Each number is 128 + 24 x the weight over its row's rms, rounded and kept within 0 to 255. Layers, rows and columns count from 0. The size above them is the row's rms in percent of the matrix's.

# layer 6 attention value, 32x128, rms 0.214, rows 7-12, columns 0-127
size [ 97  88 102 105  97  98]
[[129 172 144  91 142  64 158 155 113 176 119  87 132 142 119 147 155 147  95 120 159 154  95 149  96 161  87 109 143 133 119 124 122 148 129 105 133 102 116 113 130 138 145 147 146  93  84 192 113 153 140 135 133 156 132 144 117 163 142 135 156 101 105 127 128 121 125 132  88 138 156 110 115 147 111 143 166 155 120 130 135 140 132  85 125 150 137 117  95 155 104  99 133 128 114 131 126 118 161  86 100 136  90 105 100 158 122 107 114 136  87 106 148 157 100 175 133 155 137  96 137 118  67 138 126 143 121 147]
 [133 180 159  97 136 152 132 126 139 116 103 173 157 179 132 137 136 104 138 124 161 142 131 112 117 161 149 118 164 121 173 109  97 103 144 126 124 127  68 110 128 169  97 155  83 139 100 126 117 167 138 104  93 134 111 137  87 144 123 146 108 176 113  98 158 120 160 133 141 181 123 105 155 132 157 131 112 137 121 135 107 148  98 151 145 150 127 125 192 108 118  92 115 132 115 141  92 158  98 147 114 134 100 116 147 125 128 129 119 146 151 130 131 135 121 117  92 130 149 113 153 164 117 122 159 161 117  76]
 [147 121 133 115 118 135 125 124 152 115  92 113 137 165 108 173 102  86 125 150 129 108 162 143 159 110 103 148 116  63 145 105 130 158 104 102 104 147 134 122 146  91 114  92 139 207 100 151 162 118  92 102 105 130 139 150 154  97 136 142 134 135 144 164 120 122 127 139 123 132 131 137 114 140 104 113 112 158 129 149 160 163 122 107 138  87 130 131  91 137 115 140 198 153  94 121 142 164 144 106 125 134  89 139 144 137 107 195 121 123  79 113 141 150 146 152 117 131 152 140 151 127 136 138 114 104 115 105]
 [186  94 108 113 139 160 155 127 116 112 151 138 117 129 100 128 148 139 153 129 138  92 144 133 131 126 104  76 100 111 126 114 169  85 152  83 117 138 107 124 108 147 112 143 156  87 149 152 143 141 106 141 177 136 164 126 197 142 108 114 140 113 128 104 141 107 114 142 123 124 153 156 115 120 120 104 139 109 154 150 135 162 110 115  97 127 115 108 113  99 143 120 113  93 106 106  95 118 124 135 145 102 123 190 111 112 110 146 120 133 123  93 163 115 169  74 100 152 127 170 156 155 160 132 121  89 133 159]
 [142 125 129 135 110 153 136 108 132 125 139 111 158 129 142 125  74 156 131  97 146 116 143 109  77 148 122 148 155 115 124 119 114 146 105 164 105 117 119 147 142 130 127 172 140  90 133 139 135 133 145 139 159 131 109 122  85 166 192 167 140 150 166 110  98 122 101 130 113 141 195 179 114 122 173 106 110 102 118 151 147 157  93  99 148 136 112 138 167 131 152 154 103 124  92 131  99 134 132 155 115 144 118 122 176 139 156 127 142 115 114 145 134 119 158 189 135 122 140 169 147 133 140 156 127 112 101 173]
 [182 178 133 142 115 152 132 111 140 136 122 130 129 142 144 163  86 180 131 127 126 136 156 103 133 135 123 116 161 167 135 142 125  99 100  87  76 147 134  97 123  96  61 102 106 117 124 154 125 129 119 116 159 119 155 117 162 129 130 102 127 125 122 141 153 139 141 124  70 128 102 108  91  96  92 120 171 132 128 110 110 134 112 115 154 130 134 106 138 150  85 116 129 149 139 194 130 127 108 140 130  80 159  67 135 115 132 113 140 106 160 161 124 134  94 165 129 146 129 107 133 124 155 138 138 100 117 145]]
# layer 6 attention output (transposed), 256x128, rms 0.275, rows 7-12,39-44,71-76,103-108,135-140,167-172,199-204,231-236, columns 0-127
size [116 104  91 104 103 107  93  90  94  96  94  95 102  90 111 104  91  83  92  97  85  82  84  86 108 101 100 106 112  94 101 114 124 109  94  99  98  98 100  93 103  91  96 102 122 103 120 103]
[[125 125 138 124 167 115 165  87 134 132 143 141 139 163 109 154 157 125 144 135 190 117 118 147 151 142 126 113 127 145  90 140 155 106  86  95 112 151  98 140 169 120 106  99 126 141 116 156 218 162  85  78 122 117 119 128 152 143 136 145 151 131 134 123  95 148 105 146 140 103 113 126 100 161 182  99 119 167 100 113 158 168 142 111 119 130 107 123  81 125 164 131 109 131 115 134 139 110 147 119 127 162 127 120 156 158 163 114 116 111 131 106 135 103 135 134 135 121 158 103 170 136 127 109 137 138  90 144]
 [ 96 162 160 138 105 115 181 132 143 138 114 105 110 136 144 127 171 159 116 147 167 132 132 144 116 140 111 127 168 101 169 115  86 111 108  74 138  99 140 143 157 140 106 126 145 133  96 134 168 125 174 127 125 102  96  95 129 120 124  88 108 141 141 150 123 139 121 124 144 198 120 120 142  77 173 132 156 115 167 126  97 171 162 147 132 156  93 108 108 107 148 118 162 134 131 126  73 131 110 136 124 123 126 101 142 124 134 102 146 150 129 151 104 113 161 131 129  87 149  97 137 106 117 105 104 159 114 133]
 [158 132 135 115 106 137 170 110 109 120 127  89 105 141  97 152 142 149 121 136 129 127 151  85 116 146 100 108  45  42 132 136 106 113 112 166 134 151  95 131 114 144 131 118 128 127 122 162 174 140  93  93 120 143 147 139 109 113 108 137 151 176 139 138 125 110 130 110 106 134 177 122  98 129 151 103 104 129 150 129 119 168 177 156 140 120  53 117 157 129 103 129 135 145 141 130 147 159 133 131 120  95 130 161 120 119 140 148 143 147 110 143 138 103 133 143 115 145  99 122 110 111  81 150 118 108 139 128]
 [153 122 147 110 114 124 118 131 154  95  97 163 127 153  90  92 120 169 149 145 153 150 106 105 128 157 136 146 132 136 133 124 152 163 129 150 169 153 180 117  90 139 152 134 151  94  92  81 122 126 133 119 129 141 141 150 133 135  94 123 156 160 122 126 119 129 174 123 124 110 128 142  99 121 164 125 119 114 154 118 131 165 175 142 172 118 133 140 144 107 141 151 117 104 156 120 115 192 105  90 130 123  92 166 129 105 111 131 142 130 104  79 144 123 165 106 150 177 101 156 153 121  83 113 152  86 141 141]
 [133 152 104 126 140 115 178  92 119 165 123 138 120 110 129 122  83 143 120 115 147 151 109 198 107 115 136 148 122 127  87 133 119  92  94 141 100 139 140 157 144 131 154 154 137 128 124 114 208 127 115 127 118 138 119 127 115 134 162 150 125 143  82 135 112 125 105 138 165 152 142  89 126 115 189 149 113 109 142 151  83 154 121 145 102 128 112 158  90 137 134 136 119 139 110 139 136 159 120  99 134 158 107 151 106 129 117 138 182 133  89 118 144  96 152 145 134 124  87 107  93  89 167 140 123 126 147 172]
 [183 161 154 124 104 114  85 172 156 111 128 138  83 148 121 139 155 106 124 102 156 120 123 144 146 129 121 102 114 155 143 173 153 151 121  92 141 109 140 107 124 110 116 119 121 112 105 133  66 145 105 112 136 143 132 174 180 181 143 157 116 143 144 123 117 161 137  85 119 138 137 139 109 112 104 106 140 152 107 137 148 133 140 118 143 114 188 153 137 127 126 158 128 135 132 113 170 119 127  99 145 127 116 103 145  87 120 142 152 137 125 122 104 142  61 118 148 170 126 163 114 150  87 145 137  87 111 151]
 [166 119 127 113 116 143 101  93 106 154 176 142 155 139 133 161 161 126 121 152 122 118 111 142 119 142 120 151 103 105 100 136 200 126 101 112 141  93 153 105 126  69 134 217 119 118 121 124 135 108 133 140 169 114 149 119 129 147 150  97 174 130 129 137 112 149 162 133 126 142 145 114 113 160 141 131 108 154  89 133 140 109 106 115 177 131 159 145 127 161  89 113 151 144 146 129  94 130  97 111 131 124 102 148  89 121 115 112 121 123 111 139 153 137 144 165 137 143 154 122 186 137 154 144 103 164 132 146]
 [101 129 100 159 155 151 115 148 102 126 136 119 159 125 145 169 133  65 183 145 121 122 100 120 116 151 152 175 173 145 146 125 139 130 177 113 166 132 127 130  71 126  85 147 125 119 123  98  92 116 116 114  88 129 128 175 146 130 110 130 116  90 128 108 175 123 120 110 137  94 121 136 130 112 126 126 102 106 157 179 108 112 122 113 108 151 117 147 145 114  93 138 146 158 108  99 113 159  82 113 100 167 108 149 153 136 117 135 161 122 149 129  88 148 124 149 110 125 140  96  91 105  90 111 128 127 139 119]
 [146 151 152 108  66 125 115 102 122 117 154 108 117 103 128 178  91 143 136 124  99 115 129 177 115 114 150 158 117  79  95 181 124 116 134 128 100 125 119 147 109 142 119 138 151 183 119 190 133 138 159 135 151 108 103 137 124  99 146 115 105 122  93 101 107 143  85 118 149 137 132 126 148 132 137 116  96 136 116 103 191 138  97 104  98 120 169 141  68 149 112 156 142 124 120 141 124 122 127 170 130 148 155 154 148 134 122 155 128 120 132 148 150 156 133 151 148 108 102 128 108 147 181 148 103 138 132 135]
 [146 118  91 176 201 131 112 154 104 133 139 157 192 146 141 105 135 108 160 130 110 157  92 170 131 150 125 118 152  93 163 139 125 146 154  71 105 154 101 110 139 122 138 103 156 119 120 106 107 148 113 105 119 164 172 115 139 162 106 126 161 133 147 164  93 133 129 111 126 119 151 142 120 136 120 101 166 148 139 145  71 139 117 125 124 137  96 126 156 160 118 134 139 162 127 148 148 126 115 117 157 144 107 123 127 101 150 140  97 128 123  90 134  94 147 121  98 162 135 185 131 136 136  97 107 133 150 113]
 [125 126 124 143 124 154 157 141 134 133 130 133 142 109 138 142  76 184 100 157  92 122 101 142 107 115 107 109 141 123 184 123 179 151 141  97 132 142 131  83 125 140 135 133 153 166 132  76  87 151 162 143 157  93 135 121 135 124 122 101 156 139 175 121 144 121 141 100 106 106 111 184 136 130 108 153 145 111 146 101  97 111  94 137 122 111 163 108 162 154  94 199  94 123 101 110 104 135 165 114 131 130 128 110 119  82 139 152 124 156 159 144 146 154 119 129 107 139 151 126 130 146 110 134 100 153 144 121]
 [150 158 126 139 124 118 141 147 169 164 117 105 113  66 153 118 134 165 104 120  94 126 130 122 152  87 125 109 111 127 112 143 162 152 109 118 152  97 127 172 117 151 160 136 147 127 151 169 165 127  80 156 147  74 120 126 147 129 118 150 111 131 169 124  86  99 109 119 128 104 130  87 136 146 156 121 176 138 130  88 103 123 115 134 162 142 143  82 139 142 146 139 139 161 140 174 133  67 150 140 112 105 140 118 108 118 154 113 112 129 128 163 154 107 151 168 157 127 153 114 140 133 152 142 117 140  85 140]
 [134 119 112 126 192 119 155 173 107 155 135 118 154 150 152 113 118 143 133 142 137 136 139 138 145 133 156 105 118 131 190  86 118 143 143 113 167 124 118  78 117 140 110  85 148 106 161 148 129 139 145 103 172 141 120 164 112 149  91 129  90 141 102 113 121 181 149 152 100 108 126 119 138 155 122 121 121 105 127 110 114 135 143 105 167 117 169  68 129 158 112  97 132 125 112 125 128 106 126 131  96 124 106 144 101 123 153 141 146 137  98  90 110 173 111  98 119 146 128  63 124 105 123 155 175 151 130 145]
 [ 83 109 148 144 139  99 129  86 115 123 174 173 129 167 107 146 130 109 110  64 141 151 147  88 119 126 111 124 137 102  88 135  87 135 185 166 151 111 113 138 168 121 143  97  98 147 125 128 139 118 137 153  85 134 162 116  96  72 114 138 128 150 129 164 143 146  95 142 111 174 120 116 129  96 142 129 101 112 111 132 111 137 134 124 121 124  71 106 134 140 164 155 108 112 137 138 112 152 160 161 148 136 124 145 104 116  94 119 135 143  73 107 116 128  95 101 142 107 117 160 156 143 111 141 140 133 117 125]
 [134 110 110 157 130 136  88 152 121 137 170 142 117 173 109 121  96  80 142 163 139 116 132 150 162 150 119 102 103  92 130 154 103 106 144  72 119 135 123 108 147 149 109 134  81 134  95 120 121 116 112 120 136 181 160 133 145 107 131 103 117 137 117 110 137 155 134 147 127 151 144 164  96  94 114 128  64 124  99 127 150 162 110 104  87 101 137 123 130 128 151 121 179 137 131 135 141 122 113  89  59 131 136 105 111 114 114 167 147 117 165 141  93 134 120 128  97 183 147 151 118  99 120 148 126 141 116 135]
 [125 140 112 118 100 113 178 105 126  96 150 131 127  93  64 132 148 158 141 116 156 118 135 127 117 130 102 153 101 130  78 154 167 134 142  77 123 135  89 130  98 112 131 131 154 121 168 112 144 145  86 104 202 142 162 132 154 158 124 135 151 127 116 108 144 124  86 106 103 135 154 138 118 132 111 104  99 132 149 135 151 126  87  84 150 120 174 116 149 113 130 121  93 141 116 132 104 164  87 154 142  90  93 140  87 117 116 135 111 138 124 136 137 111 151 160 110 134 148 167 138 120  98 110 102 127 122 156]
 [142 130 181 135 114 102  89 106 133 153 122 124 152 119 177  96 149 160  89 137 134 140 123 103 115 153 126 108 181 169 172  85 144 149  67 162  78 162 123 134 130 111 120 112  94 125 115 120 100 125 121 145 101 138 109 148 132 155 152 153 140 135 162 137  83 140 115 118 134 106 136 118 158 133 171  94 142 112 115 149 122 110 149 124 133 116 110 178 113 139 107 103 125 107 128 126  90 139 115 106 123 166 124 134 170 132 153 146 126 131  89  97 136 101 155  66 138 110 146 140 145 135  92 142 157 110 125 130]
 [115 111 146 154 131 141  81 143 102 116 129 143 152 111 114 106  90 176 105  93 144 147  98 115 156 103 145 140 143 181 159 114 152 133 123 117 102 177 152 152 119  74 143 102 127  98 113 160 137 164  64 127 151 103 155 106 182 102 127 155 150  89 141 155 164 144 134 112 166  87 122  96 105 120 139 117 108 114 126 131 116 104 123 114 107 137 109 128 130 126 155 141 117 129 111 123 134 139 153 159 137 114 144  99 123 109 125 112  94 151 119 142 140  96 148 150 131 183 150  99 142  83 164 139 126 102 129 106]
 [123 143 165 117  82 157  98  94 147 127 129 148 132 116 136 132  93 128 111 179 140 124 135  89 118 124 157 113 113 139 133 103 127 168 118 132 100 115 151 162 129 109 135 127 125 122 154 118 111  70 123 155 109  82 136  88 121 109 180 119 116 113 148 124 119 142 157 135 153 175 109 159 122  99 147 122 107 123  89 171 111 114 149 141 164 158 132 134 161 138 182 152 137 139 119 174  75 143 131 130 178 121 143 161 117 114 113 149 118 144 133 137 146 107 137 152 113 145 127 107 152 131 194 141 136  91 161 155]
 [173 126 143 100 181 153 126 111 112 158 108 185 155  88 131 122  99  97 148 152  87 165 120 168 128 116 125 177 109 143 144  98 143 148 107 132 142 164 147 161 148  99 143 162 119 108 149 128 143  85  98 133 135 143 140 175 137 149 151 120  91  80 107 119 106 115 103 137 126 109 131 122 142 144 151 115 147 106 138 140 138 125 118 141 108 158 150 128 124  95 140 180 156 113 164 139 108 154 122 108 121 111 126 107 144 142 155 157 107 110  86 136 111  77 114 137 126 153 109 146 135  81 162  96 108  99 132 138]
 [109 140 158  79 147 130 145 115  72 117 124 121 147 120 119 103 117 130 158 122 114  90  99  83  83 114 129 109 184 157 113 123  85  99 147 169 160 140 147  98 142 172 129 167 127 136 149 135 144 130 151 132 133 157 150  99 141 146 120 154  91 133  75 135 151 149 116 142 111 137 115 136 141 138 125 205 129 186 150 142 149 120  98 133 151 156 115 154 112 156 132  96  77 113 127 160 141 124 118 130 133 126 129  84 124 132 165 118 141 127 110 150 131 108 134 103 143  96 119 103 155  98 112 135 153 126 138 120]
 [165 147 154  99 111 151 139 128 113 150 164  98 109 121 115 134 116 124 110 115  93 158 112 132  91 129 147 132 139  91  85 108  85 124  93 164 147 106 113 122 148 130 181 155 139 135 163 120 146 152 119 157 101 134 147 173 113  79 114 127 157 151 104 115 185 122 145 136 116 125 107 160 172 163 158 140 122 122 108 103 130 117 161 121 101 147 152 121 120 142 128 130 169 103 149 121 137 104 136  66 120 170 115  85 122 137 129 127  95 102 124  96 139 132 141 155 129 169 102 119 140 132 179 116 139 170 120 113]
 [ 99 131 153 122  84 170 129 165 110 169 132 119 118 119  89  89 113 128 119 100 146 127 133 154 158 122  97 137 117 134 104 174 144 128 155 132 106 157 137 110 118 139 134  97 100 150 144 145 125 141  89 118  95 111 175 173 143 159 157 107 138  86 101 152 161 145 115 117 153 116 140 118 148 113  98  91 129  88 162 111 145 135 149 178 138 170 107 144 147 133 165 118 132 145 119 113 134  93 153 101 130 154 140 125  67 110  93 147 126 127 113 111 157 111 115 133 139 173  83 145 161 123 112 156 128 116  89 128]
 [108 124 111 151 185 113 145 139 147 159 126  98 148 108 152 128 148  88  93 163 124 118 163 176 118 147 135 116 103 136 150 129 108 146 104 112 133 122  92 130 157 147 114 157 109 132 169 152 171 109 123 185 132 135  92 167 125 135 147  98  97 122 104 149 144 116  99 102  99 134 148 153 182 138 115  61 106 136 140 134 117 141 109 170 118 136 115 122 134  98 119 103 164 128 127 127 133 127 103 143 121 150 136 165 156 166 167 119 122 146 111 113 140 128 145 162 132 130 140  98  81  72 120 142 125 166 142 116]
 [103  86 100 170 107 135 138 152 185 139 116 163 155 168 122 127 133 133 112 128 126 120 137 106 155 122 126 125 122  86 160 173 125 120 161 123 111 114 135 149 143 105 148 125 136 153 122 135 115 107 155 107 160 150 113 106 122 108  97 131 167 160 135 141 160  77 118 143 115 108 135 109 137 142 109 121 122 123  86 106 147  90 133  97 135 150 164 121  95 143 136 115 165  96 149 126  88 139 141 147 134  76 164 104 148 129 108 136 157 115 144 139 120 103 141  99 186  99  90 205 138 134 149 127 146 124 118 160]
 [140 148 127 136 144 130  84 142 116  81 154 139 101  71 144  52 115 134 154 138 137 148  95 132 144  98 109 126 135 156 121 164 167 129  93 156 104 104 196 155 139 135 104 141 156 134 123 128 146 141 127 170 116  95 133 135 133 183 153 113 105 106 100 145 158 114 119  93 127 125 112 144  98 138 124 149 125 112 105 145 119 113 109 148 173 107 155 135 114 131 173 129 127 165 106 132 170  86 125 146 130 119 128  89 115 100 127 139 124 113 105 142 163 134 122 141 116 130 112 125 113  84 167 156  94 153 115 129]
 [126 132 109 133 124  76 123  95 158 119 121  89 125  99 137 115 157 135 110 124  96 139  50 148  88 121 109 126 152 118 141  86 119 145 125 134 126 156 101  69 127 155 140 115 148 130 118 118 119 149 135 139 102 116 106  94  90 133  57 131 151 120 136 154 101  78 147 140 135 112 118 141 142  99 150 115 150 116 117 171  96 107 109 124 144 163 146 143 118 121 133 148  88 118 128 117 128 144 139 177  99 142 125 104 128 170 122  81 123 112 139 122 130 138 164 131 157 117 156 151 147 195 108 111 102 148 109 117]
 [101 108 183 127 106 117  82 132 117 122 118 126 150 154 152 116 120 158 142 103 146  98 172 138 136  86 146 139 102 137 125 142 145  73 108 153 140 165 138 111 171 138 120 153  77 128 145 131 151 106 153 131 115  79 129 122  93 116 133  97 147  95 156 120 144 146 115 113 113 101 116  90 134 126 139 111 139 110 106  89 156 122 105 106 147 125 127 127  79 135 135 104 127  85 131 108 154  86 156 185 105 128 155 116  98 131 104 117 164 136 105 117 115 177 142 141 117  76 123  85 119 142 146 111  97 130  99 136]
 [113 157 153  57 162 138 154 115 103  99 142 109  79 144 121 106 138  94 152 131 148 116 104 128 125 109 119 105 151 134 109  95  97 142 137 165 148 117 124 111 137 134 139 125 135 124 147 182 128 165 123 163 103 101 159 206 115 144 136 161 120 141 132 123 136  64 111 153 136 165 102 138 132 126 137 102 177  99 183 166 108 136 163 134 123 114 122 143 165  90 135 127 112 165 117 132 120 128 114  85 109 131 123  83 126 141 122 118 138 141 107 124 137 124 115 126 118 105 162 145 101 107 119 137 134 103 108  97]
 [115 104  81 135 122  98 152  99 143 161 105 118 139 168 122 152 122 109 145 136 151 171 124 188 134 119 135 162 143 102 107 107 110 137 126 130 134 106 139 154  77 125 105 121 122 119 104 117 144 120 180 136 135 113 109 109 108 152 107 158 156  96 103 118 107 120 144 124 110 141 158 134 158 171 147 113 116 128 127 157 119  77  71 165 127 140 135 139 127 131 120 108 130 175 118 147  95 156 122  89 114  91 156 120 164 164 138 116  99 101 100  91 112 185 161 117 131 100 121 126  82 116 154 136 109 150 126 144]
 [145 160 110 146 105 116 141 136 123  96 147  90 134  94 134 186  75 128 130 113 131 136 135 115 144 153  98 130 105 120 129 138 132 109  78 121 121 124 112 136  83 134 150 161 100 128 126 135 157 149 127 157  92 113 135 127 126 107 138 141 124 165 158  90 148 126 120 112 165 107 161 138 154 114 143 128  99 123 167 131 169 137 126 164 140 132  60 131 154 108  99  99  69  71 126 119 116 175 139 133 121 145 112 172 108 123 110  97 119 137 114 133 154 123 125 139 147 148 111 141 119 136 115 148  76 119  99  69]
 [161 108 144 127 101 183 147 139 138 146 119 118 121 132 123 169 105 135  93 142 137 120 105 128  94 127  72 145 113 132 114 121 113 120 103 120 127 100 113 107 143  95 133 109 129 115 110 115 125 176  88 125 182 167 150 108 104 142 143 158 131 154 162  49 112 157 165 138 109 113 136 135 118 139  64  93 123 161 150 135 143 106 132 155 113 117 119 159 170 133 104 106 120 124 170 135 131 134 123 111 150 118 137 112 136 136 139 115  98 135 114 105 190 115 122 125 118 122 161 100 101 152 103 168 137 131 151  83]
 [127  95 118 130 148 152 151 140 133 117 115 153 142 140 140 136 156 112 152 113 132 150 134 156 105 149 113 108 154 192 156 143 187 110 113 137 162  89 188 155 129 107 137 149 144 113 127 121 169 120  80 110 144 107 101 141 150 134 233 145 134 120 153  73 120  92 120 156 142 130 138 159 157 135 138 153  97 142 123 121 117 107 151 151 157 133 131  81 134 129 129  89 116 120  97 142 132  88 126  82 129 129 130 166 109 142 101 144 126 125 137 124 129 131 105 119 109 101 124 138 143 119 117 114 128 105 118 155]
 [ 83 145 119 118 132 114 123 109 153 173  91 109  67 123 176 141 119 112  59 127 135 156 153 107  97 140 111 158 174 148 164 132  61 116 137 114 130 102 146 107 136 126 148 104 128 141 105 174 130  79 163 130 110 124  96 160 111 108 150 142 136 133 116 151 133 136 122 141 167 129 131 139 177  88 137 154 126 140 130 123 126 111 169 158 116 117 132 110 144 143 147 146 128 117 133 119 148 129 147  98 122 127 143 112 147 157 164 130 166 130 143 166 106 137 133 107 188 122 144  86 111 117 134 150 134  98 121 151]
 [129  85 142 152  98 127 119 142 160  92 118 143 105 112 121 107 123 113  97 114  99 123 142 116 193 122 137 116  91 142 135 100 119 104  67  80 149  90 144  93 165 163 109 162  97 137 128 123 141  93 128 114 139 131  99  98 143 141 140 122 145 146 130  87 117 110 107 121  87 122 142  86 145 118 153 157 117 142  93 121 168 103 154 144 140 112 106 130 125 128 151 136 145 122 126 129 114 130 172 112 103  79 149 128 126 149  98 126  88 118 118  93  84 151 142 125  85 153 161 131 145  93 144 121 105 126  82  97]
 [139 122 106 109 117 151 122 157 106 131 126 121 153 119  95 125 119 131 136 194 144 175 116 144 118 125 113 122 155  83 136 136 132 100 128 138  95  96 162 127 122 142 116 120 134 137 110 130  99 125 155 121 128 155 132 120 119 149 152  88 118 115 107  92  94 138 130 102 128  79 132 146 132 125 149 206 109 125 109 165 108 149 159 135  46 118 137 158 132 116 126 110 113  86 128 134  89 111  97 125 139 122 109 141 154 117 151 160 156 105 137 116 144 191 122 152 114 111 133 104 147 136 102 168 168 150  98 167]
 [136 106 141 124 154 143 112 144 135 140 130 120  85 151 108 122 104 115 169 107 157 119 130 143 110 134 130  91 200 118 136 114 102 141  93 120 132 109 104 133 159 189 172 111 141 129 107 135 111 121 144 106  96 123 142 149 144 140 127 163 153 121 118 147 133 106 156 105 113 141 192 156 129 111 127 136 186 123 143 111 142 158 179 152  60 104 183 125 137 111 146 160 122 131 101 126 186 158 107 102 113 151 113 118 126 134 157 139 146 150 131 138 131 163 101 140 117 127 129 130 110  98  81 128 130 145 127 112]
 [125 154  86 152  85 152 121 146 114 140  82 135 121 139 179 121 157 130  87 155 123 131 116 119 126 184 139 121  96 139 125 126 134 132 117 110 123 115 186  98 154 207 128  99 127 122  83 159 114 139 110 126 180 103  84 152 161 153 181 149 147 115 183 135 115 109 144 150 154 105 101 113 141 131 155 151 149 134 121 113 148 140 143 123 121  97 108 128 127 152 115  91 105 142 103 159 138  79 148  82 123 133 131 140 145 123 161 104 147 113 155 129 108 128 114 143 155 119 141 129 109 126 124 128 144 123 130 155]
 [117 144 158 129 128 131 146 165 105 156 135 117 131 126 113 112 109 129 109 151 135 152 142 106 166 151 152 136 120 155 152  92 113 155  95 151 104 116 150 115 183  99 114 131  93  64 143 168  95 146 130 119 128 123 129 133 118 144 147 142 135 154 150 158 140 179 138  95 127 114 101 114 129 164 146  75 137 143 148 117 113 110 170 115 184 116 102 139 147 120 105 145 142  94 141  82 161 122 139 103 134 144 122  97 187 147 184 157 151 162 157 124 148 136 135 138 138 121 121  91 106 110 156 171 118 121 123 111]
 [166 140 135 138 122 144 172 176 151 145  92  86  96 117 165 122 126 130 111 128 108 103  93 106 165  80 130 103 130 155 123 113 160 104 108 169 109 121  99 136 106 111 158 109 120 160 159 135 138 116 126 114 129 138 113 117 173 127 147 131 135 133 125 123 108 139 150 142 118 123 161  84 120 161 123 140 118 127 132 107 121 127 125 128 184 122 150  78 117 156  92 124 129 186 119 132 112 175 169 135 141 118 124 151 154 160 172 111 167 121 122 179  87 108  87 114 126 163 133 146 130 133 124 174 139 145 139 105]
 [154 166  98 147 167  82 141 146 165 147 133 124 167 112 137 125 153  77 180 156 117 119 106 136 121 120 150 131 141 156 117 163 121 125 153 127 117  90 138 183 137 121 106 126 126 103 159 132 158  94 144 104 102 151  99 148 153 104 110 102 133 109 114 128 114 128  94 104 148 163 150 141 102 139 107 189 130 173 169 149 141  93 138 108 123 142 115 112 104 157 130 142 153 154 160 158 115 134 136 160 150 121 155 103 168 169 107 140 109 130 185 152 149 118 139 130 144 129 139 138 135 140 161 119 146 158 157 137]
 [136 122 159 129  75 125  59 118 131  80 148 132  90 102 108 177 141 150 102 139 118 131 147 113 115 158 142 132  77 133 132  97 114 117 130  98 117 170 107 122 102 128 124 115 105 135 120 144 123 116 136 119 128 148 145  85 139 114 134 127 128 153 163 121 130 121 118 156 129 171 145 147 134 112  89 107 149 175  61 138 151 125 121  66 104 111 177 169  94 151 134 100 108 122  97 114 148 141 117 154 132 125 113 159  88 101 103 139 147 130 148  96 122 113  99 104 144 154 150 126 146 142 112 121 143 163 149 114]
 [ 80 150 137 127 151 128  94 159 109 141  97 109 120 112 133 106 143  92 112  65 138 119 138 105  78 124 149 132  86 125 118 102  90 126 148 141 150 128 134  94 127 162 102 104 144  76 128 109 166 174 108 169 106 157 111 173 143 119  92 137  98 137 112 148 110 102 117 124  84 129 130 109 118 147  82 142 132 171 144 125 106 133 132 137 125 160  98 109 131 156 109 123 127 137 140 177 159 108 123 135  99 126 112  99 163 128 171 117 132 145 131 150 114  94 126 153 163  89 101 113 103 176 136 139 139 128 136 126]
 [124  54 115 109 157 130 129 118 141 147 115 124 127 153  81 119 140 139 118 119 117 122 153 131  88  94 101 108 114 119 126 132 142 105 120 133 135 133  46 158 144 145 135 103 112 101 142 128 147 100 120 102 110 115 128  93 100 100 106 109 115 131  85 128 122 118 173 156 146 115 144 166  80 140 125 130 112 149 138  82 150 126 147 150 110 135 172 125 156 120 120 128 137 120 117 145 184 160 137 171 114 111 156 189 127 170 155 132 116 130 160 149 122 141 134  73 123 136 106  88 119 160 147 110 128 144 126 150]
 [120 117 161 102 108 146  93 131 163 132  93 126 137  89 111 137 110 125 115 159  70 104 139 111 115 137 115 147 152 170 144 154 137 167 131 104 157 151 115 134  99  93 135 119  98 168 132 140 129 130 125 121 138 121 126 102 149 144 176 135 130 123 101 126 164 138 171 123  89 157 159 142 123 128 132 171  99 142 105 125 156 139 155 133 103 105 103 111  96  94 154 118 157 150 113 154 105 113  91 164 147 105 139 140 102  78  84 118  99 110  95  97 143 116 115 124 112 127 108 161  93 143 114 178 148 180 118 148]
 [127 105  98 120 122 121 124 104  82 134 147 143 128 147 127 172 115  59 111 171 100 148 133 138 129 158 129 133 169 120 136 120 123 153 152 144 130 138 142 139 113 131  92  85  97 150 137 125  93 114  78 123 139 132 136  68 119 146 171 137 108 104 132 150 137 162 145 128 126 129 143 165 133 150 105 107  76 109 104 155 111 141 149 133  42 138 106 122 122 129 162 127 116 132  81 113 126 147 123 109 144 137 128 136  94 125 142 122  98 117 130  89 135 122 136  91  96 178 101  94 132  91 105 117 146 128 152 118]
 [ 88  89 116 133 150 154 106 107 113 105 141 171 140 110 114 125 128  89 124 129 137 144 130 108  94 161 120 128 105 108  91 132 143 109 104 158 157 150 119 182 124 132 103 135 126 122 102 150 116 142  96  89 134 106 161 143 123  97 119 154 146 125 110 132 161 163 144 127 110 102 114 173 130 134 116 120  73 139  86 119 151 147 100 113 118 116 188 122 131 108 133 128 158 130 186 143 149 126 152 163 133 137 104 193 130  88 144 145 137 124 105 108 139  88  96 149 101 165 115 141 164  93 117 138  88 112 134 137]
 [141 151  98 101 162 147 149 132  91  90 145 141 136 147 149  81 101 145 110 159  96 127 150 113  72 151 128  96 109 123 118  90 108 135 146 164 111 151 173 115 169 148 130 132 121 148  92 121 116  84 141 114  88 121 106 148 159 100 142  83  86 124 130 124 131 136 149 170 127 103  98 139 100 122 105 167 128 106 141 151  91 151 126 145 193 116 101 105 125  94 132 175 122 129 158 141 160 161 139 134 125 146 127 132  98 130 133 167 149 116 130 130 141  87 114 106 117 141 130 140  90 139  99 130 126 118 161 122]]